Weights of a small transformer language model: RMSNorm before each block, capped logits.
Each number is 200 + 40 x the weight over its row's rms, rounded and kept within 0 to 999. Layers, rows and columns count from 0. The size before them is the row's rms in percent of the matrix's.

# q: layer 6 attention query, 288x192, rms 0.0663, rows 145-181, columns 144-191
# k: layer 6 attention key, 288x192, rms 0.0666, rows 145-181, columns 144-191
# v: layer 6 attention value, 288x192, rms 0.0877, rows 128-159, columns 144-191
# o: layer 6 attention output (transposed), 288x192, rms 0.132, rows 128-159, columns 144-191
q145,104,160,276,208,204,114,188,186,170,206,195,189,168,176,192,219,188,144,199,163,201,139,192,190,170,259,258,214,182,184,254,203,222,180,227,228,222,244,190,138,270,180,152,133,190,202,208,166,248
k145,097,174,291,210,232,138,196,166,229,189,177,209,170,238,151,242,212,216,197,159,248,191,188,219,195,186,189,257,168,211,224,172,223,246,197,160,175,233,195,141,147,188,215,154,248,167,204,194,213
q146,102,189,255,167,211,219,303,189,129,213,229,121,186,265,215,262,217,135,259,188,221,223,132,213,163,273,178,201,197,162,205,251,192,236,190,257,236,169,193,149,161,183,195,236,152,144,125,186,249
k146,096,125,186,227,196,245,168,172,177,146,192,209,161,190,180,227,260,212,190,237,223,163,215,155,237,225,185,245,238,205,225,189,215,224,226,183,359,229,160,213,185,178,194,196,234,221,137,197,207
q147,102,234,262,232,203,195,131,252,85,176,180,198,275,229,266,262,212,187,200,220,174,258,190,199,220,169,171,154,227,211,232,187,175,187,198,233,267,219,214,162,216,135,148,132,241,161,145,217,216
k147,100,191,252,238,189,187,115,131,207,188,160,238,240,243,245,158,212,218,235,182,174,242,134,323,197,202,244,179,163,194,203,164,237,246,236,214,211,244,277,223,316,194,169,108,236,148,201,239,216
q148,104,182,219,166,205,193,157,146,176,190,184,206,191,152,216,157,178,176,261,116,156,273,230,212,259,253,174,218,128,157,198,191,231,202,226,275,129,204,172,184,192,202,179,151,156,195,246,205,181
k148,103,142,79,184,196,188,240,178,231,192,147,188,210,195,257,203,192,221,186,173,199,231,198,158,174,183,121,203,166,201,184,181,199,191,204,264,193,172,145,209,286,279,129,184,200,187,198,221,179
q149,103,97,144,211,286,135,198,246,208,213,140,249,188,144,192,236,236,231,260,210,142,276,169,264,210,182,261,157,297,181,211,212,212,142,298,231,179,162,192,163,210,256,269,185,200,240,220,182,232
k149,101,201,221,217,247,175,197,234,235,231,176,171,231,230,213,198,190,202,212,209,241,166,191,149,167,222,283,205,262,292,223,209,197,278,246,176,205,191,219,138,142,185,251,166,217,206,256,188,234
q150,090,133,248,202,189,145,242,145,215,165,202,114,163,235,199,222,192,125,266,138,270,266,236,278,179,222,177,296,138,110,147,187,207,175,159,130,228,193,210,177,216,223,144,190,176,197,141,240,174
k150,092,211,189,252,244,163,230,196,248,184,214,177,155,243,220,222,122,120,228,189,198,246,150,200,162,230,235,276,209,181,201,220,196,320,199,222,244,191,262,256,284,187,156,183,205,178,206,175,257
q151,095,242,237,200,186,231,189,235,144,173,218,162,201,180,206,228,215,221,188,283,221,201,201,148,164,219,143,191,170,264,151,137,186,112,176,150,195,215,246,168,183,186,196,167,174,218,175,317,188
k151,089,265,180,183,254,284,258,184,174,182,195,200,196,210,253,209,158,179,173,231,204,217,241,261,222,265,192,204,195,261,184,185,162,183,302,223,221,263,196,188,202,307,221,249,200,248,226,249,244
q152,121,232,151,208,98,179,258,160,128,169,194,232,189,267,168,247,195,227,188,237,121,184,270,218,177,201,203,74,145,207,154,170,245,145,240,185,214,155,166,159,183,174,269,199,182,182,202,238,188
k152,115,204,162,233,157,185,184,190,213,157,184,240,200,186,147,186,178,266,166,317,109,158,221,191,236,161,171,159,209,221,162,186,298,165,232,111,283,219,206,207,150,154,257,206,186,211,219,170,228
q153,098,223,188,193,259,192,208,220,187,181,165,142,106,172,208,214,214,166,241,170,206,234,212,235,208,217,200,188,182,224,243,230,232,200,137,164,189,202,209,163,201,191,171,232,206,214,214,185,194
k153,098,212,180,202,203,219,197,216,220,246,250,148,142,207,288,223,227,257,235,240,220,178,174,147,199,258,170,167,158,176,209,229,218,224,231,211,183,178,185,184,287,143,150,208,267,181,156,249,293
q154,096,151,198,130,201,180,189,286,237,133,224,184,223,254,123,219,225,169,221,159,212,191,157,266,162,257,247,183,159,245,151,158,182,222,234,160,235,282,215,218,184,201,253,152,145,163,161,200,209
k154,104,158,220,118,249,190,114,251,135,142,228,187,229,197,175,208,198,208,194,163,210,170,109,270,202,171,216,204,188,269,174,182,188,216,209,225,218,282,168,236,161,157,209,148,230,187,229,202,216
q155,092,193,172,159,255,206,170,152,148,209,224,196,200,215,162,142,206,241,199,197,203,186,123,168,143,186,257,193,229,156,145,191,157,224,222,229,195,181,206,195,168,209,112,203,199,176,215,199,166
k155,100,186,188,229,225,258,156,309,225,180,119,241,266,129,88,183,226,127,216,184,186,155,118,201,187,264,220,233,241,172,210,228,196,267,178,157,188,153,218,237,209,224,204,164,177,184,147,190,166
q156,095,236,189,174,245,154,188,233,210,148,152,200,129,257,185,267,247,171,198,193,212,154,201,177,256,186,186,218,217,293,235,143,186,285,188,126,175,193,185,265,251,148,243,208,213,204,187,139,167
k156,096,225,194,154,211,208,182,178,159,136,254,235,266,182,239,230,208,190,193,153,247,132,188,250,238,205,226,258,172,251,199,199,147,237,245,144,184,194,230,235,190,113,232,202,238,244,203,178,179
q157,098,187,175,164,146,160,166,156,231,159,246,157,220,146,139,249,222,193,235,205,257,247,214,283,184,237,234,207,190,226,163,185,241,219,224,224,202,155,228,188,238,194,257,198,210,239,204,165,291
k157,095,167,227,270,142,192,189,191,263,174,257,172,193,182,228,168,189,227,211,165,222,223,194,209,206,260,217,214,213,191,234,241,227,236,207,256,203,178,214,122,250,148,201,84,145,244,316,128,162
q158,109,272,204,197,141,239,191,175,175,218,223,176,158,138,183,259,220,261,126,155,204,150,176,230,259,259,201,143,169,228,195,291,198,227,290,167,226,134,198,186,179,189,192,235,229,215,200,179,135
k158,110,276,193,224,168,221,179,240,188,180,201,223,179,224,217,219,184,280,214,182,246,245,200,218,205,151,220,190,153,260,115,318,158,172,194,179,203,194,196,252,203,226,203,199,213,255,251,214,201
q159,105,203,169,214,128,186,188,136,186,185,128,227,185,173,223,212,159,223,172,235,127,262,229,202,212,185,215,181,207,208,182,197,260,138,168,167,164,235,172,126,190,210,209,141,210,216,161,155,246
k159,102,223,114,217,178,170,260,190,164,242,213,186,178,226,216,177,205,224,198,187,126,174,223,212,155,165,163,146,184,217,157,264,186,228,178,244,202,215,304,166,162,177,98,210,256,224,89,255,172
v128,097,210,222,254,151,155,273,174,202,136,177,153,276,167,164,197,217,239,240,208,142,194,198,176,228,237,183,171,269,204,214,172,172,275,285,208,282,153,238,157,161,215,215,236,165,186,209,223,200
o128,093,235,210,244,222,217,235,192,200,179,148,220,200,135,140,214,222,216,237,218,290,231,166,230,155,126,259,210,284,169,197,163,133,182,168,213,139,285,207,150,206,233,210,207,257,257,142,189,230
v129,101,174,172,140,239,222,183,143,184,187,224,154,201,194,144,171,169,365,196,222,200,212,218,182,173,219,162,220,241,186,187,145,180,263,193,166,141,191,169,288,143,215,220,248,204,196,127,176,269
o129,094,183,251,254,226,242,246,161,261,216,180,177,167,202,166,264,201,102,210,221,196,200,181,161,170,217,258,217,208,200,218,257,233,157,227,215,221,215,221,200,199,149,213,139,121,227,219,201,153
v130,097,188,252,123,202,195,185,150,149,182,88,162,192,172,186,198,151,214,220,55,183,199,175,218,199,229,205,224,256,189,197,186,190,158,253,227,237,175,247,184,161,236,183,172,207,128,187,211,201
o130,100,185,174,234,121,240,231,243,173,208,197,203,225,211,171,119,96,195,186,251,232,196,225,176,200,152,167,215,189,317,139,195,246,166,156,200,114,224,192,189,239,194,174,216,232,301,208,212,193
v131,100,120,173,154,216,168,136,187,152,182,262,247,217,160,132,172,274,277,225,196,215,226,187,243,262,175,120,177,187,163,249,140,229,178,140,255,174,146,208,211,151,240,182,177,271,231,210,207,182
o131,092,258,235,137,130,206,282,260,218,159,113,153,254,181,210,203,180,237,197,190,229,208,112,182,198,118,237,216,218,274,197,179,204,213,246,218,196,200,219,189,208,150,277,191,209,191,249,199,186
v132,105,113,228,193,240,212,188,237,221,163,225,204,205,256,219,220,188,171,187,213,166,174,193,213,215,226,173,162,230,192,236,196,194,243,187,212,260,240,228,135,256,193,138,264,185,191,159,147,235
o132,095,185,252,193,178,186,143,189,245,221,144,220,135,222,163,166,250,304,235,155,272,185,158,185,239,181,223,316,135,219,167,254,177,227,216,219,203,228,249,209,178,106,151,118,208,279,179,139,202
v133,099,159,197,198,290,223,174,204,215,250,165,234,166,215,172,119,173,149,169,161,162,264,169,136,156,209,249,261,200,227,228,123,185,128,151,171,240,158,173,194,250,219,176,233,267,209,212,169,289
o133,098,179,192,178,203,230,230,225,115,173,130,252,235,152,283,312,193,162,273,231,155,214,205,181,220,217,143,248,263,231,200,238,201,175,264,218,210,270,174,214,157,236,201,167,170,244,178,199,213
v134,097,120,200,149,232,254,210,267,245,262,156,206,245,172,211,186,227,144,185,152,191,208,191,166,143,182,158,193,234,139,207,123,161,168,180,204,135,266,219,197,300,161,189,202,176,194,198,170,183
o134,094,169,211,159,134,229,275,172,254,157,184,176,213,191,238,169,217,274,183,173,235,97,264,203,221,236,227,187,174,157,193,175,170,291,174,186,168,213,156,182,168,210,181,153,223,208,192,228,190
v135,095,209,250,211,213,209,274,205,267,239,194,271,185,229,249,208,158,177,204,186,227,218,209,212,149,208,219,123,102,165,103,224,167,203,207,162,255,168,190,154,176,248,217,174,150,198,211,235,215
o135,095,146,172,218,168,268,189,262,155,181,230,166,190,207,205,198,201,244,156,227,148,219,183,169,182,266,199,234,200,210,227,225,156,177,267,183,170,223,181,253,230,162,144,229,193,203,127,218,171
v136,092,224,135,117,192,177,219,171,215,286,186,300,222,131,260,225,260,210,251,197,164,173,183,203,200,118,259,149,201,232,240,157,179,208,191,138,276,180,194,231,168,197,232,245,260,206,203,275,183
o136,093,231,205,185,269,173,187,273,258,180,221,196,238,240,212,220,155,200,218,140,214,306,235,215,140,212,175,236,206,193,223,138,212,184,173,211,171,152,278,111,196,243,192,193,208,179,215,257,165
v137,111,223,265,232,188,132,148,280,194,174,203,293,178,268,199,227,142,150,134,241,182,241,206,253,196,211,175,244,180,191,175,233,229,201,236,153,156,197,173,209,112,287,232,178,184,144,213,149,174
o137,092,177,169,180,160,183,211,146,204,254,241,203,197,194,182,94,172,201,236,197,191,226,161,224,217,186,206,137,221,231,286,296,235,158,199,185,218,194,233,201,185,223,184,158,194,172,271,208,144
v138,091,228,184,232,186,180,202,180,188,252,138,112,197,200,177,220,177,223,216,144,224,187,181,262,277,178,177,240,212,166,181,133,173,217,233,250,147,174,175,180,158,245,193,190,224,176,186,212,210
o138,095,171,217,278,183,223,176,172,237,184,303,131,206,198,226,224,143,140,178,246,223,178,286,159,223,198,190,192,176,119,154,173,172,230,245,130,221,196,180,61,140,179,244,142,200,298,169,185,131
v139,104,151,198,143,161,242,216,179,171,178,173,172,125,208,169,194,195,233,200,191,199,226,177,169,162,189,237,207,237,180,193,215,221,160,170,239,180,193,258,239,274,226,174,105,236,161,230,275,205
o139,097,131,212,222,179,135,247,209,170,183,218,216,336,193,178,252,157,160,248,161,220,130,173,178,169,278,210,129,241,173,130,176,217,251,264,184,200,215,166,242,225,244,233,156,230,186,230,182,142
v140,100,276,169,268,214,145,198,218,164,217,152,194,165,279,170,223,209,150,137,157,175,250,209,190,252,186,205,223,186,206,194,152,262,129,233,196,173,186,150,127,167,210,198,129,179,238,180,106,218
o140,096,178,164,172,219,278,235,195,188,153,205,255,163,154,234,151,147,200,238,166,161,208,146,164,231,234,223,314,210,138,217,221,171,220,202,207,224,252,180,177,194,280,264,174,217,196,246,236,153
v141,094,176,252,177,253,334,220,190,255,192,252,201,242,166,96,180,221,189,203,135,180,202,232,212,173,244,142,200,182,125,145,220,186,181,201,168,153,153,277,212,225,89,183,248,198,179,190,196,187
o141,092,182,222,175,121,128,143,259,175,230,152,257,150,124,161,153,207,179,284,194,210,187,166,188,226,169,220,220,163,192,109,148,225,212,231,203,173,177,202,206,166,163,198,212,159,218,154,246,235
v142,098,217,195,128,186,161,249,188,176,225,217,215,229,155,225,156,256,197,249,192,234,176,190,227,216,258,162,154,179,237,172,210,190,147,115,168,238,174,207,249,227,237,217,241,196,235,256,216,182
o142,098,255,226,195,184,197,252,210,170,174,231,229,146,151,156,229,207,144,129,259,205,247,183,207,222,148,253,191,184,210,221,223,174,183,176,157,183,180,176,231,257,135,201,143,250,199,196,234,246
v143,094,209,194,225,209,180,268,174,201,157,213,207,154,123,231,217,206,292,148,242,199,165,156,233,186,202,125,242,221,224,204,238,220,155,219,177,182,139,213,167,153,155,228,174,185,247,266,164,222
o143,097,238,253,134,323,170,154,159,175,145,145,239,174,199,190,188,209,254,219,167,180,208,190,231,204,194,283,145,154,194,118,119,211,133,240,204,196,182,156,188,181,221,174,258,318,235,166,163,209
v144,102,186,204,236,199,189,207,192,169,264,170,263,164,147,216,206,272,148,128,229,154,137,211,210,225,214,231,248,272,236,161,211,173,267,247,189,176,144,189,193,152,238,197,234,187,182,268,132,143
o144,094,235,153,172,175,229,115,187,232,221,187,224,256,247,159,172,177,183,197,207,196,316,197,183,170,142,209,233,221,101,270,206,239,157,172,227,198,195,268,149,191,195,199,147,269,290,183,158,214
v145,106,214,250,232,202,249,247,124,270,159,198,161,156,139,208,267,200,193,177,193,205,212,230,223,152,171,248,147,215,236,193,238,162,191,162,251,240,289,262,238,236,182,257,227,273,194,247,211,122
o145,100,217,163,232,199,209,247,203,253,239,204,224,257,191,176,210,209,240,274,252,215,179,168,238,166,156,229,219,240,182,241,172,194,196,194,154,148,204,174,236,209,248,126,169,151,145,240,178,194
v146,109,196,204,155,204,257,264,171,272,165,161,182,200,230,186,212,204,264,160,154,194,211,202,196,92,208,189,180,161,210,193,233,185,158,205,206,158,302,238,201,231,162,221,178,209,185,207,171,229
o146,103,161,207,254,246,157,205,236,244,199,247,146,151,142,211,261,167,151,251,173,209,143,187,229,223,213,203,178,205,151,155,173,159,244,218,257,232,100,218,219,217,292,123,210,173,221,194,211,237
v147,104,199,222,272,231,115,111,219,199,180,244,118,173,148,213,211,197,232,208,248,238,298,262,188,210,140,186,240,195,260,205,212,198,188,251,217,127,175,136,254,113,241,229,243,204,182,243,200,186
o147,097,163,177,175,218,151,195,151,218,277,195,187,168,256,242,264,207,159,241,188,197,211,220,214,261,221,202,174,253,273,257,147,189,156,163,232,181,211,195,145,185,176,161,211,269,174,240,214,279
v148,093,217,188,184,160,188,198,201,212,192,279,214,121,237,252,233,157,183,216,193,267,215,219,173,220,193,284,261,183,180,191,133,174,189,228,191,187,160,231,194,218,213,180,186,149,179,275,212,171
o148,085,238,171,212,187,181,141,312,272,259,177,154,237,106,101,249,192,130,177,158,163,193,183,177,251,244,191,166,230,198,126,217,192,156,144,195,179,198,207,198,222,236,167,213,279,229,181,233,145
v149,105,169,145,211,140,216,166,205,219,161,206,214,197,187,103,191,242,249,187,206,258,109,219,225,159,194,202,182,149,135,252,198,245,209,154,197,212,161,208,222,232,220,226,225,145,168,191,215,154
o149,104,199,228,221,218,208,220,202,179,279,272,247,187,181,214,184,222,250,182,254,219,145,218,205,212,167,189,136,229,191,181,227,183,194,245,226,186,206,205,217,139,266,266,196,199,154,204,192,177
v150,101,218,201,235,227,242,204,192,265,210,266,185,169,251,204,173,274,209,226,198,234,173,261,168,141,208,171,249,186,170,219,220,202,180,216,199,250,242,250,250,204,176,202,233,179,209,211,257,253
o150,091,156,132,225,187,189,210,224,163,227,194,180,233,177,190,196,186,235,183,274,185,172,227,270,212,179,259,110,143,248,159,214,168,207,204,177,195,214,146,264,219,206,234,139,137,151,198,175,179
v151,099,220,200,198,254,240,61,205,240,268,174,174,285,259,196,151,230,207,133,145,199,183,195,160,221,214,156,235,178,184,189,167,228,211,196,233,260,180,175,121,202,165,214,162,194,287,264,151,268
o151,095,224,224,186,192,226,202,219,190,172,184,221,176,169,146,180,224,266,152,196,242,198,175,158,230,167,234,205,231,288,261,163,187,236,190,243,172,208,238,185,169,132,191,161,119,250,178,171,181
v152,094,230,172,181,268,235,209,172,183,234,250,190,225,160,203,239,160,197,211,139,202,218,259,184,149,145,189,189,161,189,118,243,200,270,97,139,251,241,219,249,211,180,232,174,271,200,197,246,239
o152,091,198,133,233,189,203,266,165,234,172,181,227,223,199,163,205,210,215,192,280,163,242,172,202,226,241,219,227,266,273,144,192,261,199,269,194,171,200,193,213,215,267,219,250,182,200,208,283,213
v153,090,220,194,217,107,153,177,193,159,207,167,187,254,188,191,199,172,206,183,225,258,198,206,207,240,227,240,216,209,168,245,224,166,188,193,195,170,222,273,149,202,114,199,192,250,149,169,174,176
o153,085,190,219,184,245,186,210,254,202,195,269,154,203,194,200,131,226,170,238,211,178,245,202,176,201,257,239,192,285,161,176,224,124,183,274,188,167,173,157,251,238,211,209,249,230,266,179,205,186
v154,099,160,128,180,148,195,107,215,200,266,248,159,200,151,143,227,196,199,179,132,186,165,161,121,237,153,233,198,191,270,237,225,227,197,174,183,273,198,173,200,254,203,178,192,217,224,187,225,209
o154,091,154,252,215,200,211,234,212,140,172,185,170,206,196,165,241,205,132,196,225,157,192,174,239,163,174,230,115,212,184,157,271,204,184,218,239,220,273,248,219,200,213,158,210,196,199,186,267,168
v155,095,111,208,237,133,179,211,220,233,176,267,231,165,255,224,222,143,163,240,202,188,190,236,168,218,126,216,238,225,184,202,200,140,155,171,207,202,191,158,179,156,220,238,292,167,95,250,217,188
o155,093,187,250,182,170,233,183,146,227,166,207,95,272,237,172,175,263,201,249,198,189,195,226,249,157,202,169,141,217,203,200,199,196,224,210,213,230,125,176,157,178,181,211,205,195,178,150,217,188
v156,100,161,199,209,284,278,216,151,305,273,236,233,212,229,176,167,194,196,238,223,163,209,225,168,201,166,228,132,257,152,229,239,250,218,158,257,226,224,276,142,181,231,199,226,245,182,124,157,226
o156,095,227,122,196,212,164,124,171,211,147,215,198,234,232,167,209,202,214,203,218,220,156,149,183,213,203,217,131,227,194,72,260,183,254,220,219,206,212,248,252,200,145,188,261,146,160,229,263,199
v157,110,149,194,174,244,280,219,157,179,177,256,136,189,209,216,202,169,189,182,208,127,247,175,246,212,201,190,294,258,239,168,225,224,235,269,279,160,219,180,220,245,202,233,172,203,177,163,212,210
o157,103,178,173,205,144,125,133,246,150,213,162,177,182,203,158,285,175,203,281,200,131,170,184,178,197,180,195,186,138,236,202,207,220,198,181,202,251,230,183,227,93,226,157,236,154,183,220,205,170
v158,107,225,196,202,195,216,184,145,202,192,197,261,130,205,206,172,124,134,228,220,204,254,231,262,332,190,145,222,209,123,231,118,185,192,248,222,152,200,145,201,227,178,202,175,172,207,209,168,126
o158,105,183,173,261,149,195,234,208,198,193,193,189,190,143,192,244,176,212,123,179,151,170,224,192,181,151,228,193,189,297,160,203,259,151,201,132,270,228,236,88,202,202,251,224,244,184,238,239,158
v159,103,92,146,230,162,218,184,146,148,177,178,144,194,237,209,169,203,206,188,196,249,234,193,178,191,238,191,218,198,197,157,211,144,189,208,203,250,234,245,140,130,154,204,202,172,149,183,242,208
o159,092,275,207,194,203,188,251,207,127,162,233,159,229,253,195,177,221,220,230,240,175,125,191,221,153,165,184,246,254,203,198,208,233,288,256,303,193,183,272,116,203,220,243,167,169,231,203,174,223
q160,098,272,197,231,219,240,242,212,220,180,172,147,256,183,230,141,240,144,209,146,275,160,150,252,161,190,128,186,193,174,281,195,121,216,218,223,225,182,226,167,213,233,164,247,323,211,162,229,159
k160,098,209,244,221,171,308,227,220,210,187,227,135,238,218,273,207,228,170,225,143,232,184,215,180,152,189,240,116,182,201,277,224,115,232,198,261,191,183,173,201,297,184,134,293,199,186,153,199,172
q161,101,206,200,214,223,226,213,208,247,202,164,212,176,172,225,248,233,245,124,219,176,148,223,210,265,204,238,227,241,215,180,169,189,293,171,176,194,266,211,268,166,234,253,230,155,209,235,233,198
k161,096,265,189,192,252,157,189,198,212,200,133,245,165,255,126,263,226,197,159,210,249,162,201,226,182,223,177,169,287,234,248,206,125,167,154,171,255,266,246,151,157,234,238,188,205,203,206,216,222
q162,100,232,109,181,193,176,181,169,206,230,185,215,169,209,225,212,212,204,142,164,187,213,219,237,194,162,191,229,264,154,220,234,172,101,172,222,178,159,291,236,105,196,192,245,165,279,194,185,248
k162,100,170,194,244,151,176,132,118,224,214,163,220,183,277,243,141,174,186,157,219,302,159,249,247,235,167,202,180,199,175,238,169,212,142,203,218,190,209,231,324,193,189,141,146,226,230,170,221,182
q163,097,208,224,207,223,178,118,149,165,210,194,199,187,246,227,176,167,220,267,124,168,203,153,183,183,218,178,165,159,208,278,267,161,194,249,219,199,208,204,174,154,173,179,233,206,191,224,196,173
k163,096,219,192,259,209,153,247,209,221,201,178,228,182,295,125,138,235,173,239,206,187,167,106,231,259,169,191,198,200,200,301,165,123,133,250,174,204,176,228,219,209,218,196,304,266,180,253,236,194
q164,100,261,197,191,233,215,187,188,184,205,164,164,225,92,223,191,171,212,234,222,148,208,199,233,251,193,200,207,224,264,216,269,197,235,198,185,200,209,180,161,182,307,273,276,243,196,188,216,163
k164,101,184,178,240,256,252,188,256,209,246,162,190,211,149,164,163,280,245,159,130,104,193,178,152,254,183,232,187,173,270,205,168,192,128,237,256,128,244,212,99,170,258,196,254,245,229,181,167,255
q165,101,265,207,237,240,140,295,156,164,191,235,181,164,198,185,203,218,248,207,165,167,228,235,150,232,191,216,194,155,194,201,227,110,218,230,248,155,148,170,228,193,150,242,198,268,224,176,205,175
k165,100,176,238,267,171,97,119,214,202,185,177,235,143,228,236,208,159,271,170,238,201,237,142,206,233,212,186,214,210,185,178,237,176,182,209,229,161,173,203,166,310,166,187,234,218,204,190,126,205
q166,095,193,199,230,218,270,200,246,202,290,198,151,160,160,111,215,277,172,249,201,227,212,160,248,184,218,189,144,206,220,115,197,157,185,238,133,132,204,211,179,154,294,193,260,203,248,166,221,171
k166,104,222,247,205,223,281,147,174,224,222,185,192,186,145,234,87,226,267,180,188,263,181,228,209,201,229,167,261,228,201,143,171,177,206,202,170,188,260,99,159,166,240,262,240,232,155,198,177,167
q167,095,159,230,207,252,216,247,191,205,274,206,164,231,199,198,218,207,197,170,185,108,241,191,140,242,188,139,136,206,204,198,171,251,212,173,178,126,181,185,164,196,216,217,282,175,185,188,203,146
k167,099,201,258,215,191,201,226,240,200,182,164,221,146,175,200,176,276,133,232,149,230,191,220,201,252,158,196,246,125,172,216,226,249,162,127,213,132,187,151,201,204,149,282,302,252,181,139,206,241
q168,110,191,239,221,173,196,245,247,201,160,250,104,185,206,205,228,147,168,141,165,181,210,241,185,210,125,153,128,213,328,212,165,245,201,179,191,250,194,135,222,120,266,185,171,216,137,233,206,154
k168,105,261,164,265,205,229,214,237,156,218,181,218,197,158,163,179,171,303,142,261,162,173,257,129,209,181,187,125,199,219,183,192,242,160,182,98,257,190,210,173,162,247,230,273,164,165,213,200,214
q169,102,202,222,287,150,230,198,128,199,210,208,195,204,185,149,166,163,219,183,154,201,125,173,221,213,265,237,215,253,228,206,217,242,250,211,232,228,169,196,187,330,198,212,201,238,205,166,198,154
k169,100,85,165,198,206,176,170,192,202,188,158,199,161,212,156,190,206,203,175,132,194,169,108,225,236,228,256,198,248,258,298,249,154,144,212,252,222,128,218,158,209,210,184,223,218,113,233,205,235
q170,097,179,217,221,157,255,212,218,209,190,222,212,186,169,228,268,266,215,174,197,182,197,214,147,207,155,325,187,166,152,259,210,244,178,193,246,256,173,240,227,230,133,187,238,187,231,211,193,258
k170,093,203,155,276,195,245,208,210,178,175,181,186,170,206,194,237,194,205,161,230,207,196,177,157,167,174,170,137,150,123,154,203,233,203,132,120,221,265,176,252,147,141,162,262,250,223,269,226,236
q171,094,178,138,218,214,230,240,161,219,151,221,245,221,211,204,231,270,225,218,230,237,192,195,232,217,251,165,174,186,246,224,230,198,299,190,149,203,182,139,191,180,259,160,247,213,233,176,245,242
k171,101,174,274,168,181,246,195,208,160,191,284,116,224,187,146,196,222,143,195,199,216,184,192,204,202,210,176,232,197,208,279,252,127,288,289,166,218,195,148,200,281,190,211,210,250,226,227,293,247
q172,095,219,121,129,223,156,131,158,198,205,147,225,224,245,175,201,202,250,217,123,226,211,193,230,199,279,239,123,197,125,198,130,218,192,219,108,219,197,163,197,206,221,235,163,190,209,215,172,193
k172,092,243,158,247,199,203,119,247,152,192,232,117,216,247,175,253,202,220,263,151,232,206,156,280,220,205,184,205,193,178,106,187,176,201,211,156,173,141,205,167,251,211,236,161,182,148,181,287,225
q173,103,192,207,121,194,193,179,147,141,267,141,267,238,108,184,211,158,137,120,163,188,228,190,118,224,119,213,139,209,163,158,198,214,170,135,235,180,215,185,146,134,176,170,279,150,147,140,162,254
k173,099,252,247,192,186,279,201,206,168,262,112,195,210,203,159,181,112,129,175,244,211,217,239,230,231,202,265,144,156,149,165,223,180,176,221,265,160,202,182,232,180,190,212,155,207,172,218,249,211
q174,095,186,206,174,164,204,221,139,263,257,167,187,236,174,151,162,216,193,178,197,207,242,166,130,254,190,206,192,214,193,135,201,204,184,235,171,234,246,204,212,173,245,177,167,246,302,217,185,259
k174,098,178,184,210,180,192,229,217,186,180,164,123,217,235,179,222,189,109,208,249,249,183,210,134,239,256,246,180,208,134,171,190,207,145,193,214,236,228,169,188,113,201,222,221,207,212,238,180,226
q175,097,199,203,216,191,269,117,224,190,211,223,170,189,209,195,176,241,150,150,247,211,167,193,159,243,233,218,176,214,172,182,202,190,162,258,177,152,132,208,161,185,167,243,194,144,136,211,249,166
k175,102,111,245,264,199,263,244,246,211,226,233,216,165,204,263,207,247,189,250,259,286,200,169,247,218,153,242,175,172,236,186,211,194,126,272,233,222,262,248,139,187,179,216,160,176,152,221,177,168
q176,104,179,172,242,176,226,137,231,248,211,260,273,245,190,231,211,223,189,209,148,172,199,193,243,203,193,250,216,275,202,274,224,219,202,200,155,223,223,221,288,205,163,247,230,193,235,233,173,214
k176,104,208,177,175,187,230,200,250,217,184,147,173,218,242,203,171,212,155,206,207,91,231,223,264,196,167,233,146,181,131,285,195,166,187,295,190,210,185,192,177,223,206,264,232,248,138,190,221,160
q177,099,123,212,172,235,247,263,268,228,191,158,182,187,211,184,234,228,200,239,252,199,190,193,258,200,169,265,169,71,199,221,89,148,228,155,217,253,189,233,194,178,195,183,186,209,208,156,197,254
k177,103,259,193,127,181,222,162,194,221,180,152,207,298,170,229,112,166,239,208,170,174,289,297,176,161,176,180,238,169,167,279,181,154,191,223,230,209,176,169,206,168,193,242,125,212,195,184,141,228
q178,099,150,211,252,174,208,243,185,155,265,208,179,110,144,127,209,195,152,274,219,198,237,209,196,194,222,217,320,179,171,224,193,139,234,255,282,119,127,324,220,261,216,175,196,223,201,252,255,219
k178,098,178,180,160,165,228,225,181,103,257,160,203,176,220,223,201,214,245,227,149,198,258,233,163,173,203,256,288,235,214,246,221,196,255,161,194,149,144,300,184,169,210,205,220,231,196,216,158,232
q179,103,189,227,201,242,207,135,136,158,175,224,251,147,213,179,211,149,143,154,239,170,188,250,189,192,231,157,175,150,207,200,171,187,196,226,164,165,172,185,141,190,256,197,237,185,192,266,204,216
k179,096,204,175,194,274,206,213,179,180,227,185,225,170,199,152,246,163,171,208,158,229,186,250,147,231,259,204,220,138,229,225,181,179,97,226,174,180,178,242,230,270,216,203,204,248,275,246,181,159
q180,100,205,176,193,196,166,259,164,175,166,225,248,181,142,255,205,233,234,255,94,229,174,239,247,219,199,241,219,158,233,152,156,248,166,282,145,281,194,165,200,226,244,287,226,181,142,229,237,95
k180,101,198,214,181,173,245,164,218,189,233,262,137,288,180,256,175,193,216,183,200,195,188,155,178,202,213,118,194,201,162,106,210,155,182,290,211,168,239,208,165,146,204,233,255,243,189,155,131,153
q181,097,199,229,171,199,196,220,233,157,171,234,250,159,234,212,188,180,214,271,285,187,216,236,205,230,216,214,151,162,191,135,190,227,254,224,201,231,195,205,259,120,212,229,197,207,147,104,212,205
k181,095,235,133,278,189,170,219,261,159,281,221,211,312,273,145,206,194,157,135,212,217,192,163,187,204,164,249,212,194,192,83,164,209,221,134,230,146,162,165,224,138,192,207,193,249,163,164,139,201